Part of a small language model's weights: 3M parameters.
Each number is 128 + 32 x the weight over its row's rms, rounded and kept within 0 to 255. Layers, rows and columns count from 0. Numbers have three digits each. The size before them is the row's rms in percent of the matrix's.

# down: layer 8 MLP down (transposed), 512x128, rms 0.0675, rows 337-389, columns 0-127
# up: layer 8 MLP up, 512x128, rms 0.132, rows 338-389, columns 0-127
down337 101:098151147128153099152070137082129108126149091121085090158109197141179123189068118107145138121100161118144122181097118093055204126128108129150155094086107131097117144127150121120111157118142130126162136094104069134145136148174193189184090200170127176148153104116106093069166101102129101141126149114112114124138102081173117168170129033162115133138081139177118148110136125152168133107084
up338 090:148104144144094160184159122180081139106167098099093115157090105122119125142198108123117124098158138195175160082181122134100068098154122090109115055108080117111120156124129125122166133121103105137177171133129108205179126109090139147123175091118171176130169103146069153125094118148075158087112101116091189146112092151133184126130137097135133133161120115153130151035073118100095089172122
down338 082:087095121077153142087070169109157130129082151189116117099061137068112152157106134137187117119173110117114118151147115203086138152099145117114165120157127169164050131092170134148165102145141113108107115183118154148093181166153102131150168163116033147104126156153200122133072127139127081080072150102144094123110118117108127175132156144120057130178141120147162124128155120162133081150116
up339 095:111149153160101090093127114114168110153164127108122169162181129099122128070123131104154093108149161098103143127102120115145133107122134205114146062180163146101104166120100100097128033179151134156129153068095199093032122141049151130187098147178125116154108119178074087091158102105141119146118112131150152130118114173095178150137142184162083176142149115131109161113138120129152118137085
down339 100:171147134094156170128114184105134112151121159120147124050147116096174231150108105103048134116125146134167156136133082136158187113136153103144128067164149115111120082139137150144167056105160159157100122114108120109106160067178092175127107153097147098162146105154149129111056156094134063121120090100144174165083168126145095122050142162108138131148096126147136156104144105180112116135074
up340 099:119153175102127054128106148121145159107094124107095117157148116143157127188134107083188128127084113160169098099126114162129101083108083125168128133165085120186112091078134082124164099134202109141126174103137205106099120172129086134137124147044190114107145104115230178117104128131129113096155128115109108138089128129156099087118152121131166100178115136181197156081158132161144134097150
down340 093:162106102104210139177152160121151152108145113121118155107087120153149082094078141129177092154125126102176143160101091103162122094132103076101108089160166155149186155142084082079166101097162124165164124102090150121134060179129189117124121172140168088147166107097101129107172094170114118069127119190162101095130128184123111115107064085174147157116109115162144109072175094143104147167113
up341 095:146133098095127166145124116130103106122126139184070141133072150104149134157136115100116101147068111097143156066150118110159129124092064080167140133153176052094148121108148103126094092126129106176196131162120195114094101092120129125122190203149108180126143125151188151149107175098171096123121161117136160123094122101148157132125141051093131189101106114194095108064161111173096089101137
down341 092:128174127085093174143142173157139200095149159120082108087093120097149101086124113080151058095114078120145137113143196118075149116087096185102145124067142094126076136090105116137120139170133114127155160128138148120101136141176147190181146081084103119148088181138102140126117092161154159123072069095146101096119103150149177116126143109128125177113195198168198133150126113142154108145114
up342 105:113138084155129123096137132148119115136132201102117120136085125153143093157086152109133170094094111112071114145080184092097166118118111173099137158133126136181122093105122067069130132153113111093141127183132089102134082139196202123145096142130083094112160142119143107163092122175136185145180126186163147101152077125177128173165071109171159098176108204116095117129105134152076061142113
down342 105:111081147081091122147222153100123168161156144057139119152150164078166158153114160141166123094175138144145161127153080079173118088118163105158139135149154155093126081164129125138095095081136102116147110133134166166123043117129095187075129114043105115152105050126130133116151129054137098175114114162123100187109124105111075151140160140113174149108097153132185117133161133128112110126157
up343 096:133121155154150127083097142162106069092120094132168128116109194121114123122087098162115141141121175129129155149158159086068151118132020193109083097165117153144100145109135116202098163170167096167124130129116094131107172113113181107106114150179159121081147147108182081132095140083103128116142148147132148148133091120077155079177195211129136124072131109094158164078093151130122110110118
down343 091:120118214121109153159098084153115186109112141139144180193134073128141155139143076127098133108139051101185160113109101182082105142098136098128150126154118038126172140094125152120124116106115203164152137148125135108117171170137139097120149099132128102107123149188112146132171054184115142120104084046116127146162057090168107128157078131134114085151111083147147099146124113136165136111165
up344 099:119135133166104152083162127087165149138112153115134142119139104154181104100101050149107068112149135160110145116126076120076147126156202204196190186092143112143121101117107151128159198117156120063053164105133190137121099122115165162110080134112171130134153156129125091145115120162180079128104145137176103083093114111117149134135176139138067090096060129128128115100136123146126162176113
down344 109:087094113075170090132134126098147139172114159116172085099168133145153146134117104154106160182110112088130099160194121189097098100095110179143107164151144132163144104099123120079125124097126199062158197163101177174140169121104065156117073141194151116069087118101107149099138105101192164122191089113101136068159127102163095143159122111123136142110093153122151127132138127155070132167114
up345 105:207094113140160097086210115102131096111109121144191119110120076202100116150133115169165143098145165164110155104087132118120144151175152111090099202117117194112183125072114079145094160099094105175129109105159150100101130140182085151178174154102144109160111090131119142134109103129117109203130144098158102096145055108078112137054145151154108106118151096125085136130110169132153128132119
down345 092:117140072119110107193207129088125159083152114075066147124155190105137113149143103048116163136140162147094137141123087175105115111116087148158128144108106182170173120088108101149118141122162156100181130166109069148082106100141147161154099169047113142163127118143150116124174173080098194078085143179080151125172126174157114136112164112106124098101125132144129108118145113103104070146164
up346 100:107180139206127116137101160049092096145169105209129108095114125118085084153135161094081127118155106134152124087150046105148189133101145169137061103145110185131081104111163144178124103100104172153141121117087153086104159125138152140120161121140122140104115160095056118107063169146146136157089154156129111144069140159107132090164106174118118177089103114165184151136110111121095111171137
down346 091:174081097142123150133185060113087123080165151124092172141139120085127136143123133094104122118061113128130127117098144099085140150114092083132122088107118121157160111144186094192147130165125137143103129071146099090107182064118164194110095157204148128176106138146083129103152135139093130139101159103189125109146162094108070135143124169148152150092159127104130214162129166133112157202067
up347 104:072098122136116111166156051105108085106119157107162119132129159123171102149134103150135146140086120122126130085145135120176115173149143171156152118162094096137174200105093122105077121166148089144106084144201106162064092156058113171111164134120151179091166186161139146147127109151105092169107090188117129135087153133080122157134159112080068161138116107102127094083081131135113095197175
down347 108:123119142102135116177140080092076159080175164157144162155184139126126111131144091146147118124107136101085125172167154107122079118144098086081073113174211097139108120175160159108185101097111138141152167132078196135138166134108171126133182122094168088118109131097060093127125089120101099131055165142091135098096100112145156060183088146186114086114133117127157139149124138137090183161128
up348 104:136137070117122117109184152095138200127152184175161148143067103109148159060135134125118126118098100137107145153082058110125131095078127190091116165142092076110105125148148127175125144160086128109121199121175125114051078128077059166078117169145164145151160114173127157171145102158117119111100125132119116107191112165192127166130124099183100126125194128150107099121135093142126160126114
down348 112:134090144073201107140108135085153143185118166165127116062139119127155090025108101226110123124118127175173128162183139188163105144091174125123155114174145152111157109134094147167141167104134122138112131095076109098122168055133127120127128147123146104158095086106180089121109114129100135079133134076151128113147166164079141124109110100183140136143126126155106114131113128134156171073050
up349 117:161138143079121166155173140122171183106135200112114101128118152135106149125113074106171170118107144099100125100169116144109158123118094179161127141046120109154059161136128110114144120103148148116138181190096098132098101112094124201188184145087094152127117131143136134079103110154086117182096177079060148103103119095145166164156143105179148161088142161094131050126154145076147146099115
down349 128:098170146074102111100196110168104156108120104147068132226169113135122167118123140082168161205112115174114071117123110112161080102153162177133194091068115118127150141111128105110108126145124107125143182104085167079182103160090140142090131103158118141091100079126179107167126101139106107127154096150119100137102126160177092151130151148088136121109128153120068095178110122078116138181184
up350 092:128139122166136121194127107152149154093087170102088114125148171096137137128138144100086121072060130114117200094084144089111114109127043181091200127125072141094142098180168139162085142135104085153139151115167176100159125123123098062093169146110204128121142154147079101113131166122151149130122132191090166131116176159174135143140078151134092163142064080082106135133103139122123134131154
down350 073:072153149152162145124109123139102093066177064108139133066096171152102185123109149202149183145161111149093123129145064188151095149097155123144121157128127119097142099084085044079113112140139176145155107129080188161103119132176138132130084118136143146132154115169130080132094131150176087145188163116105102144164144143105150102169151086140096095154103105155112157170189148133087076150118
up351 104:099155065099125111134144094121147138125145087156130130176112098115137079067120186128108118179091117087098136154076148043155146041176150108166157122117110149170127101190086158155118145149133175053152154075118172062122181125118113137085150087165079161102097149100154157150110172121112128109154083129123161142125151146095119154121094176130153118125125136147176124149157183070108146158096
down351 104:163099104081162117156094111118156108148159177116144151103223073094136130133171137121117125127113140083148111229165174172124121134068146113149113128145128144128189216111100146109190097170129110091122149149088150050124152125158089119121118108090174059078139145117093165127102135152119103087140159134134163106099141095164093187102114135168113125120054134095105091119122162144142134106121
up352 090:110103210150191124110102115100087114073127108124160120140132095155085092149158136156169169102186132097150131121135099052164131112108149095148174123122153118142082170159107140099078168128167082119173121061147148132078139151137184146125170106123162105119185127122192103162086129121106156188115117175118153166150140128109161098147143135136109162109171096103122087078074160089136072053151
down352 080:115126127160128195098052157116156120099135158171119088126074154174094142166154071064123145114126147097132148173105206123113135122095099165171165174129133120074086067182101137112122080113169080131075166132090118118106144121103111128107160134115097096149117102124198117121172165178150120150146116111105063089176139150127130091118118114161069095135145166148119087142158148143122164152209
up353 097:125075129092086167117110063135189084146060204118120143150137112162110074110132122159151106173093152142119164091184069077109151169137166165158121175113135131138188059114146123170105154140165125071170098068106089089104108109140158141069147141156167106163101132156110106104158140107187178133104136130128091155158106141123165150132122079125162137112126078173135129073161115140123096094156
down353 105:109129093137177116128044054135166159116153149144123087126121145095103100173112160133134097144143142148181076167169165100129168141129113148097081109127126157155148120116110170151082087092117135215130132088148138120151207163101101104106080134174139144158125149113107112114145146131132090083138150207108138115111142066157136145145141104108034146122118112101064173072179147105176125115168
up354 105:114100093063126046108133101127101123160137143126179156095125111137074128151145106122119133101183146109146180173137156119138138140154145173155124095108139130101156125116142089115106119156159127105138053129049193071157108155122194096120142173185130155084085093150115096160175128181159092110162212129108186121146162137086128107138161151179111101085138096077149173091140159105176122119131
down354 098:147112096155181078130139098141140086090091126116149134160156157144143159143146118140101151135103148151218030092120085099184118091129101171062135093095141122186102144118156127154151118149086164163129146164073149117092064104155145136206110135135144097115109137098127162100135146120155137150141042183128122077177113160129108138083138097129127119102126171110103151146095131102184046134150
up355 092:128137088150138094121125110198116116127135104091148172107116089069192164179177099170103162121116142130145144099111097088160114153064125105129111180113115156143202144091117105148078053109096097091132146153144122097142156105149182145146074153097187162163226176049124119160119130149139132074162127096160128075116134072137146148106128128071158146123134144094139160133159138122119144123090
down355 092:145103121129132106157156116157147122104166138173116136115086171128082116094117178085088128130087106115113095153156127161117125118166114159137159113091165172055109139096113183158145152151126113159086156109120099155085140180123066118098157127132180217137059043075189120131159118135158095139103148156104106183132132164093137129071087144172141110118133110135110136047083194168127133164139
up356 100:154076127127132143178134096141106123106108151209121109160158061119165176159134111111098156121116142166126156105147127122127141168121137095022141172027124116125087135129133079083114165149108145073150172108122130117138175100144111206145108193096108133120144085135142090135060150182142130100078095120183109106145135145168161167092093137115109103125073144128110117132167178168167139124117
down356 104:121145167101113078099165129116177158170061129144151106140074084114152173068157136119103079128134106095143116098130104118167132129069134113143100081103154074112101150121153106184131093139189138120149081124190136158131132071106125148128115147111131106122101080127180040112167154140120112170128162097122075101093188157110142112147171156077130177133173135172109186087156171133160095150192
up357 113:108116112165102181108125107137063148131111075076094153175113115087112191096128101132165158184136085143159100074110106092129156153158151106097113152109131090105201132109106049131159109167108085121131207119170125144137132084200179077083111119113168194144168074137109097157151086136113158107137133150092130092124162186128151156116132095087160077165149115110155159168121126133118152146122
down357 116:110117162149144160123104103153143156111118076089048117160137173119111141083077129062055096122072170117158093144107130140132126125144088143135121174098123082108134131140116147210119194109096186130088186134074101106114108147136155120123149123115080149140119139158134103122139141168112142113129129221160111140070148120110146091128129154173080144179111143166078188159170088146167157065150
up358 105:089146143168144098073140150132164093075114140079114136074047162159120176080137161150054083130140117113137138092109154118148133140157129136164142110169166172106086137156133156187096140246171136134102105132076127130082035106115154087128176122189104168129121101110064128147124126151148096163178186155134118138163129127137118110113101119140119127117113161111140120157147092147103077105121
down358 108:116120131106109131139118147127108141103144132187122061115087158149133135140131159075067143128157073119104176148073145105104162119101108131165095113100124154124055093122152129107185125123154114090145172172133094153160063119111076083148125159126097166112058102192135167172116175118134127189124159151114117114069115117177135169158096151129124233079138137120162149089164077111177154148104
up359 094:157149181126107110171091111165083145137130156128138167195173127188122120085120136129169096168162115158149118143082133144138096091120156107104118153177167115144123152162092067164065121165160121151103087099095080103076138159093142148101147117135120195115128156121097167103099109190086137160138156173022086058176158134163115161154087090079106092118134135138121118130128110169081140139130
down359 082:178127166179140108150132104144167112121105141075050151138052147044194117139134162108098121190156134132096091115163110139135158112163111142084106124128124164100108089083152111155103175093140089134144114135143141061143123163164119128123121104176096153165113122153080112123105139187092145133136135116149146151146103110204174075140052127054173126099171097181164147099117109102156124158147
up360 117:165115104157159137136112110075125110053100116099139172159179147103092127101086051148128126081130154158122189125094177110142121120127057100168129061131156134140120190151106119150109152112065127129109125108116127164135151140165118185145166191145111180128097093068167098195097108117078076122128109141133138128127136164119124121112143069115159193043123157106109185122158155139153152157148
down360 137:157098149104117160155136123091131091075109120081109146122090176135141154109124140134177124095136112124073110185113138137160112100121156105139130153210093098153094078208168191146152130161103122142120127130113112151098176130089033164121063183129132174072173134103101099129142073120135068173134099105131121126130128139098107157095147155136094099095192160181126168145128105184117106088178
up361 090:171145113108106151074110092115164133082190164150119135117153060142102170156103165116133063157090085102134045103138086127121109107139147121094101147155140175161126147063136167175073102232106131141155062133127147141168156087170143089121145137125134109108107089137101097147137109153116100156024118143153122149139183110124154163131137103150159143068125116140169124118132136086145184133134
down361 084:105149110180119104176117153209126078168089127121151109114107158153109150186156156107167104120157159100131107120090122110136180156112113093095171133084136091100132175132129122106127191082151163042172154101150107100097101147133140166131105205122150147145152143083104215097115145086119137157100144081087141115122107167093049122141099114083129173151145077127188148177119139130110107166098
up362 100:121097146089090149170155149066105147162184102129106090125120110159150157119118135163129100120142144116111083085131102178110106119159151202064103133117170082126097156083159110063131087148123132102071087126134090082131103133134184160110132175191121202119101114148123164115072203167119101129132203189118066090133114140171113118183113139138077132120126194133147155128150132116126131104100
down362 112:151187143119085179100157107103118110167111140090125146111124134095148163096090127110101131143101103110153165123110137160144103207140108094134154149123116173106163155121181133119135116111130060161186099089074066147134152110143103139068110164114085160113137135063126095095088135121136124134117105168155135124134124189045164125154095161117125137175139227106076110207124203146126124083111
up363 103:169115131176108158111133099083151122152161156079118132106108158118131120179111184173181070186119118198065107130112086108202123171136168096190144125100094132146127128107136117161150103105136098045123162135092072122090137092153118157109166158115115104170159124142153105100120138194097143114189146087133128102136154177117111129120162169121151150126062110072097066070144121135109084108148
down363 119:178108111111104137090150143134136123136060125130168176123158088112146179113089158100162179136155108119114148083102150142123097073124134113129093197102095144064145065125130135151087096104100145115090135125157120185156119110126110142098134164143127163105073159154129114135161166099113105094114159213059103141119141112109133102162236120145091147054177117130112148206129108175137178121139
up364 096:154146161132077048113165134113078156125170145116112133164167146133112119130094132145092107141144137089102105108128098190086105109112116164135098102131158151126111164072085103197150145095171141110124176126176094146153148105121165087182119130174158203152109103156088067108134131175059118114144173113109108114118150121143079132156055081152149108147096066208186126152118162151166121112122
down364 096:138093129093154158125105111137145163147135099165131119143131085090103132084131076083216139155116118109150170132155130155112115166130097126123129109200134081122174172118112157025183081120108087122097114165098131137118090161115102117123135133129167111153079103089137151157106083127131064097121113238093123119098118148171125185103194119127196111124132140085084138145156133128156073164152
up365 098:073151144173122091147135101184167144053129116119091095108112087140155099064164136116174124094149132137115138131159070103165196149094191096121109086100152152142141157094172125120122207095136165071148144144177092086167077132116167176133095121136110085098186170126085167123133106128175091133111113119142118119145082117101109097059054137146135151183112170107107112120144151115118099141159
down365 091:177152159144163100112081175137155146121112160173141170077101157128114153125151154082111134075163133156125150110078184174127140088063112148130164160146095190085160129095111147161147098167103139080066141152165114140121103107181122134084126133109115102104097165084132131111090103165132103055063097118153090111112137126108096118065058150113153143113115110147179180138140200120163139194148
up366 109:096124174100099082129191129118124127120108159166188129089120165066076161123121120101122056165155100151116204100105108126130150109102163110095161108100154105133092107106112125148079102107170122173130136110122139191122125130113155151081183139159158095116197157079150108162106154140132122155075139220173125122113149126103100153174175162138130130156098092129091135119183165182050111096102
down366 111:159146123151071114123142148163126169148042142131171149095108104136083158105125174133191095114101108126120126128117138189111167146125138134077029087135073104098076157089091104127181120127100136082145142105165166146160149109102209119069117122167152118086135161159061185107101161125162084157135179143113150096116144134147126102164125170114113113146172098114157097084150125111088184132154
up367 101:127098156129094163147173118176110118154077143135165149098079120157163126125100113157111101109133121120131109074160087088117134182117139153104133168191113153095178134167139124166068084140132170152173078070131181100108141152120166142130220134105133118147107148121086148106126181112069083137141084105185147120120091128119158131040123181126132062140088132125121087124123155071095150198130
down367 105:062135117086109064095147150125197139160179094116184191134132161085114143093145111169136159141114055123102111081161112119144105133144146102129163117171133169157137099188097150112116091103101134198069111145115158160086088114114141147137203067161116132170150134046088110116144120105108093183122122090173159182131112163152136145107124146100139116138161113193113075111150115113098108155128
up368 090:055092086149137125133121077139121186201188143089149184155111105154115114205162071142145130111094165160103151089184124113101103097133162092174119146107189117129092160083139116138148131118110143151138103095158106129116115095058141105173116111084154186127075136116075170152095163089105059173080105146098149145173143108142110144121132126166103113179163111155118096133119164101108136175162
down368 079:144125098131165185144160128165147203071142166121115123089079164137108157167162120143063150074117078177108112121111112078136121196088083109111115103096176169119133169127117162089121140138144176098146205076116149132144173164099114138071105152133165144117131119125163143115127076150086147158173140057157115120148061114132108158100176070081117159137084130138154113076157151146098102123105
up369 107:166091162203166134122082135138151144141073118153173123131140110126148138099097134136146097071121172123094186104125101148135142127176190169129083105059107169125142162169184155125084138037142152160143141083093074090166162094134177106116115166128209140138095101135112110141144134151113104133116122116082144144098188149123162162157103137168071111117110080076069126104154126099075116148124
down369 107:161121078092077153101136149124163188139079111145100145138097150096131095105154116124133159144141131099133078083210142125131069084088145073149128141133135146183172148176080165122138104155105167163105134119127115105121123121170123166136134145129154169085094138157102178069121121130113136152101128167084160023089115155170144127082130186087127141089183107145162110188088167140094073173121
up370 101:127091170116102212156137107098139103100133078154116168121154066089146094121091195128156165165167119159130122103106128148110135153151148141166131162104134171155070113145122101152098113107155150140095088076090111119173120143115110133130161102130214135157136144119125097135111116152119150108133112180095117130204117136051137101158229175114110126080136153152096198079117136093094129054133
down370 102:071148152080090085089116093100172202067162118112119064124141102206056105143135110149152137130163157130080128175120156133096132132103175118138140143152063137139179131143112124136084153096184129143121140112172100134130092111162095188116116089117076162149184152106162184127137135140100126121162107148142149078141089094110155090100167130127146111118124103119194184144145138092156039111148
up371 089:110116130139129166126113115143081067128071108088109103158146169145089142179131120101149111133146164122102101155108136141168194161147161152122083190122154161154153067136099122100116117084158155105166162083118140130144121118093036063091182124105167098062138137131209106135089100175123100108138084109133151122127077134154125206088134145156185107103139146134146094115183174138163085135094
down371 077:129129153126144181134164130169157146096114126071109135144090121112129165145108123135110155224112114119082137127141097098149120110179129190130081120106148157071109123050133067061167110151159094126098140100152114114085169179123189096155080069124137154163141089112045127157093156133149143111165175172130120093107137121146157097158118153091151078135107128143088094096102135167047151131161
up372 105:157131178114100142107110099111095086159166168118081131140129129091095179146117092113080198136105098132070100066139078169116164113116109163121150176168109129149118174121154097126074151134101150128025179163071096113112138165142187118130155138103156128089085098149174103130126109141104154162173168125159071163156139090079121121159101175115160168052161106118148133141148155139107155137171
down372 114:114160085149145139156137154130159116055139110149128179076105131159107123075146111192082149138102138133136152149140184088107089133135100152141119149106120083168054099035127097176132138149108098174084094115119131111124147128149100183150145173161099078116118144159150146063109178102095125119160096215108096114142132128119110175136097078131194152140115120111167126095122200151111192099121
up373 089:105141178134132139152167161119158102070089136129075113169092112119171143179112068130083182143140120120119161125129065141143070176112071111161118157101120169128149165088074117112109099166094104110105105134134109100146120080129118153117134155102197105158135149160181112191058187086166088138160143161160182088088144072144146129146147175108203150112137151145109124101132124165127132061110
down373 092:117133164138132151093117181140157148072068144172073120109092130142156119142188098152104158171100120110167089066159136112113113107131095194172140153163128093121105141099169160108141096163167055163066137087072172147139136093122143091191111148145153128116112207057148097068162144153129158079178125067102140172118109088163139086129123153131151118103156122136089146120103129150118123125176
up374 096:126069069128087139217095099170151081106099147156118119135089096149197099105164199157110132124149160080096089102146116174155091146093115148136116112123135088109130150096101181108095138168167125136099099154168123196126147151101131114082146112141163108108091100149101137106136101105149122112191116171185109084161139178227099105153111148138107083140116095161167122108137160088085107134096
down374 097:176138087113164084113145165111148170101145107122139145147118131098118126184080175142115091084146147094125096157108066145172087088144104162112130117171166139089142078166104145072148098123123078081121144194165139090115122131125150136119085180070114156077161077130145126161165206117188101138103132117145051090194126099143134094130188158156116148077130154104127150117116138160097184088114
up375 110:176084129151097116087070129111115099071180117110128208061095118161140128117155179124150172112170154114167102126153124107159194104102143120152039095129181151155072167081130099161171141108095137094124177158070083119117146140120112164137111114174158118130128129109105141113117129158146133155130138101129144151178138082145066067193106128086117165108125116088110136161114162168135086080082
down375 116:080098120136139148110181140159147102127078188154163123118191132128136089181148102102106152142070152096117114088147034122121164162085106137105124148102156155136132116053095177144110157108093121104222139057122152101155147124107100159148125156111110140118145143198146155115174196134132154143114117138088073138046126186137110145121087096119146100130098103156111168100186152093129114136118
up376 103:136144098159097142155133144138111073147119116141202086127145119120146061159128108130181142091096197119130134074172107124118130127122089082152105091176048097138111104132135110124153109183123166110169132121175082140095167149150144087096105174095146183123111073212184105100132145128112106132075125144152160049145129182116180095105133172171146111146123120138045133124085156102139122147123
down376 102:123112124086119170094189130174179111140089176131115134088115144148127168085161100168137113136085053070155049141101114059114157172086115198125124107164177176111144113123100160112093112168101167158119110154059105107136132108111142144108175091192124210140122151075144148162108097147116154114122144087136119139140098100140119164134136162154183163166118173131090098161099109108143076112114
up377 103:087140119126160150251129130105092142112138103136146112132150151135150104104121120103162153140090159167112135114093127094159167131122152174095162144106079137182154142157048106102105142125143098113073095082164073114119111168123148137084125120057117158104078105150181130123128101175160130174144081145100136152151127192130122195155157085135165112073165147140187169085107152075141125098085
down377 102:094054136142154186140176079118099127109141110132153114093113126072110170095109119158189150133121094172111089124076092124130219097089093153158170155109095178140115114166127112118152111113086165155104126149078161134119068105121125123100128143118058088111110197150086092119080127126121162170156130144146102136094098143176114156179109156101179135155133133117115147177180164102126148223124
up378 107:150130170182109120075127140153184146157132096192103100130122171169100110134085139147103158151117135166080178097114156100149154120111117169115155185111155100127098160118079119158144129154118108134076155169123132121138099163171104153102064126111145171124076048164118128109046148087153040159079129140113135152151192122127160134160121104122115135082193084108156165144182118097099138125071
down378 101:173127133101095101171111118141129080155155139151059220074172123089142169113119106076136163099111133161159109160091136153138132177094082092144103159147127124114077126103088170160142138167126154100105166155119089119142098137091109128117168138064131116152200152081165136186096153112157069158146143109072135088126140105126176182159162097154146101130110163135126155118079069146144120046135
up379 088:157080062136140147110145094155140159108174140148106191207129117121092128107111093118170106058131168100033125142155117131140085137117094158129163104165143142132212142129160143129153157160138158093117131123166162187159137144063090129193110097078183177126141156155123152114136110191126105140171100175115094115115104104071116100122126100117118087106118125092134057150078131099143098151121
down379 091:172140057113136154108113118111171093099088093156123142125053124097137182160091080108124090185104135159158127158195115080139141139179141144164131117145127133113100121147080184132147103127099115163161183179097172112113132163155201121155118085084146129131132067114158125130114160136112091144115120104148077156201139094089102082131144097133087121063168079141125188110087180110102150100168
up380 091:128088070101033095141144118067105082108139099124139131162211135112132120125132105128128076168129111092125121177127123146124102155037124178140141110155151078107174108089165112140123139130099160133159147150154155111138083097173130122111153153114109123151121147183153167086119115057116136130175188173098099151162129151120184095153095146184131152171093133130115111157146156063155159158051
down380 094:073125161091159073111133098150144177117183119117157107159100131167145197157135082088148185159178152082135086102140124158104106121116126159160110206166174164087106177188181150139118111138154131148092069103104120118136083137079087132164079152057117105074120097069144074135104108133103119155121122133146119112138150135085131115153157086097132149113159188139136085067146120143149188113130
up381 092:124163135146123178113172145096139097134146141129056115162184128143109150087157114118099066073115112175136086144121088148128146126121197126152084111124135129083114121146166120168128173146113068147176139113139150139094137117118121110118198138125046141156114215124125139127082119163099137079163100198091194094141128151130126112133120171144158113113111122143149139123092065126071199164047
down381 075:134091145134160169096098156151147075061193113102094143155094144099125131165189140120140149203122120154139172175110124121150124115125140139110093121151175158149093089111141120079072065065184117099181143166127150086153099192099104164165060158119120072155118105058096120095130123108154099126174134068155135100186140142135144135101122056136116105123125124147107185130168151164114139147118
up382 092:144132127122119151164065114165140071162182126131135139152096138111138159084110155127135125083166138127144110124211134081108121092146159135191132142147134078173154102124133167114101147175115146056143117123102091132097085110085096102146147144178149125082145104177161105224137190127117137175017117108071151134152115077128126130125143105095083134079084131093111148122076159136129119107082
down382 097:088163166101179147055138091113141177099116150115167076085114137140115120100144122143095147191092138174156147114095131143112146154111100114078150165078104156057090109093090137193127067139165134142155119137077152153149191138133144128154113129100102167072179123084090123102140094138143154182193125151159106079081184160083115131101092145144115094161115130153096138076186182147113120125118
up383 104:154203163196131141147171123126182120121150160154070101155099085165083115208105078110115105153137152113099119084122132028099107094083096127124133140165073124084125170176144101206137115157104136142157076110092149132125122075105180161153092162152153062164169170138119117089133114151119135133118108141121136120122112153073131085174151148142133140165084091134166174123125096130088113111122
down383 105:138124149059149103134099098112162164172155160101112125094085142146138106123171155124165133223151153135113131112132109123141153105151126114093123123147118146076090181129084165119165108073135116126129175080119108122096151214127114120175093140128139180155072161142124090119114140120107143138207059137142107095044171108096165133137175103192136119101111129156133147091079114056165077099143
up384 108:089178121170144107140090195153149112125164142124036116123139121083125096129168163117155124095124169091108153076217094089112113112105157138113095114110140129166116112123162091218109093129154138175183144139132123157103137211133124099136082138104123094090146159132082130134058191144137146130153143091175124171115097185125122102145184155129140131092121091063086131098153135104092150114105
down384 115:129121117129100155083094213127099122111075218126161131153194143137131123130171134140086086110077155104141129167092107143147124131133201131153157106128119143190099171097134105160161146070116146125080077101090133156130132125122115080182101114118116189144116105120138165168132129116143095109144170097060112136169136091164161130085119140106190109121118106151080066167051120129180118082145
up385 108:136129040175069101128133097160111145079063121074152143084143140174159115110087121108194177157084141158173154120142115164154089113137157107099147140063106147180102146152126077147147110165165110119095154119119052133119114130164110155133124170163145159080116142063126067108135168170120055188125176135149134206129104138115149088097123194133087113132126137127134125111109154139120133102123
down385 112:119117072160184093167130130110176172176145101130103080153137096108171142134133094085126115139145086118119117191111150097183178103171175134104139088144133090102112128147155172149129101093166163074134100138128127139132139098149087055206150150128150107104125092103137116143153145115109151110099105120122122116145149119133062127070125126140130187042172106157070210099114133123173199075124
up386 088:128103176156086149137091116147083176202136136097151153142148133128124118121152117086124120149155151208121112139136118143119187077069147051144069140151198163105110137100136150136075160092164110135176110130084083144094100122102141105140153112091110165103074161132131113148154138183105173108174103133038141113206071134132073170138111138127163137118123175094141096120138088146108082125109
down386 069:125090162123100160105098111110055147090166084121128094174047106118111122139106090174099125196130164120143104173142139118202121089185109116114087144108087084153174111123144096091083118129178176146122171188083130109155102140103101104124170141161120176141166133148104129093092109124159096125140193104158135121166169090156156139104088074146180084101101107151145136149171200128106151102116
up387 107:155148068102128093114146159110134122138165136086145152110121051145137137138158095125181132097124062158155183090139114123137092101169100169132109126138138101084073138197130029145127105142089149160151150126086105095100126179104125148074158162085153191114132171106124098207121131083166138121094140157099182165134103174146161137136176124152083122120147116162179106171126116146106056100119
down387 113:075146092156132118171179113120108128154148047189131154120151134079119142119113174144117117137068162103129121110166149115153082199119142091090137152113061104146098184072169108142082126134160107127125121140089131130156090134110130153137172059106123168164091100187217100140136127094121134223152104157103126121152107162132087118142150141174082137154147127166044140140128096116111112105128
up388 104:203084151109160073066131127130101126074143181124136133124125140121106106157145153079134200119193173131099119143079134137076102116089157108174068135122193123109154137137166098147109135117172133134123124072086151160074089156155148125097140086058123103124133145126121062139157123129085152088111216152097119204115147178127134133133141124115184160173126109086147123153090138114084144105098
down388 102:082156109120145119137124126108101153143176134059146135059084225158140115140104151076147100131066080101090124070132121186144134116056157148082162138132133114090115063115091135090196134116146089136143148164145119095130141161134164066139177121096099101131085219080064172169121119126168194149145110129104140176136136101124133143155137106146144123133153147139111111145115096148125166152122
up389 097:112165191158128123137161087151073099103186106111134105125098137167188115123104173088152136123048158126097146112115167108094100139107131113162102128155140122114069149126092189149067065151159153158167091062132098124143111154078109153160103139152085143148138155086163087114087101121139117119166060096115116139138165100110150134146109103116188119104154121084161107187120138160060182138200
down389 098:072183113137167074120145063151106131170104181107160104149119152120114166112180132132158178105173101070139163140153092225108139124080120146101134167180192126150101138158156066133118150091087156159115113136134117100170112154149105110074134103139143158078129110141085129165110160127128127111126134109115091127123182137172116119088046138101124103121125084099111163123081174095130143203070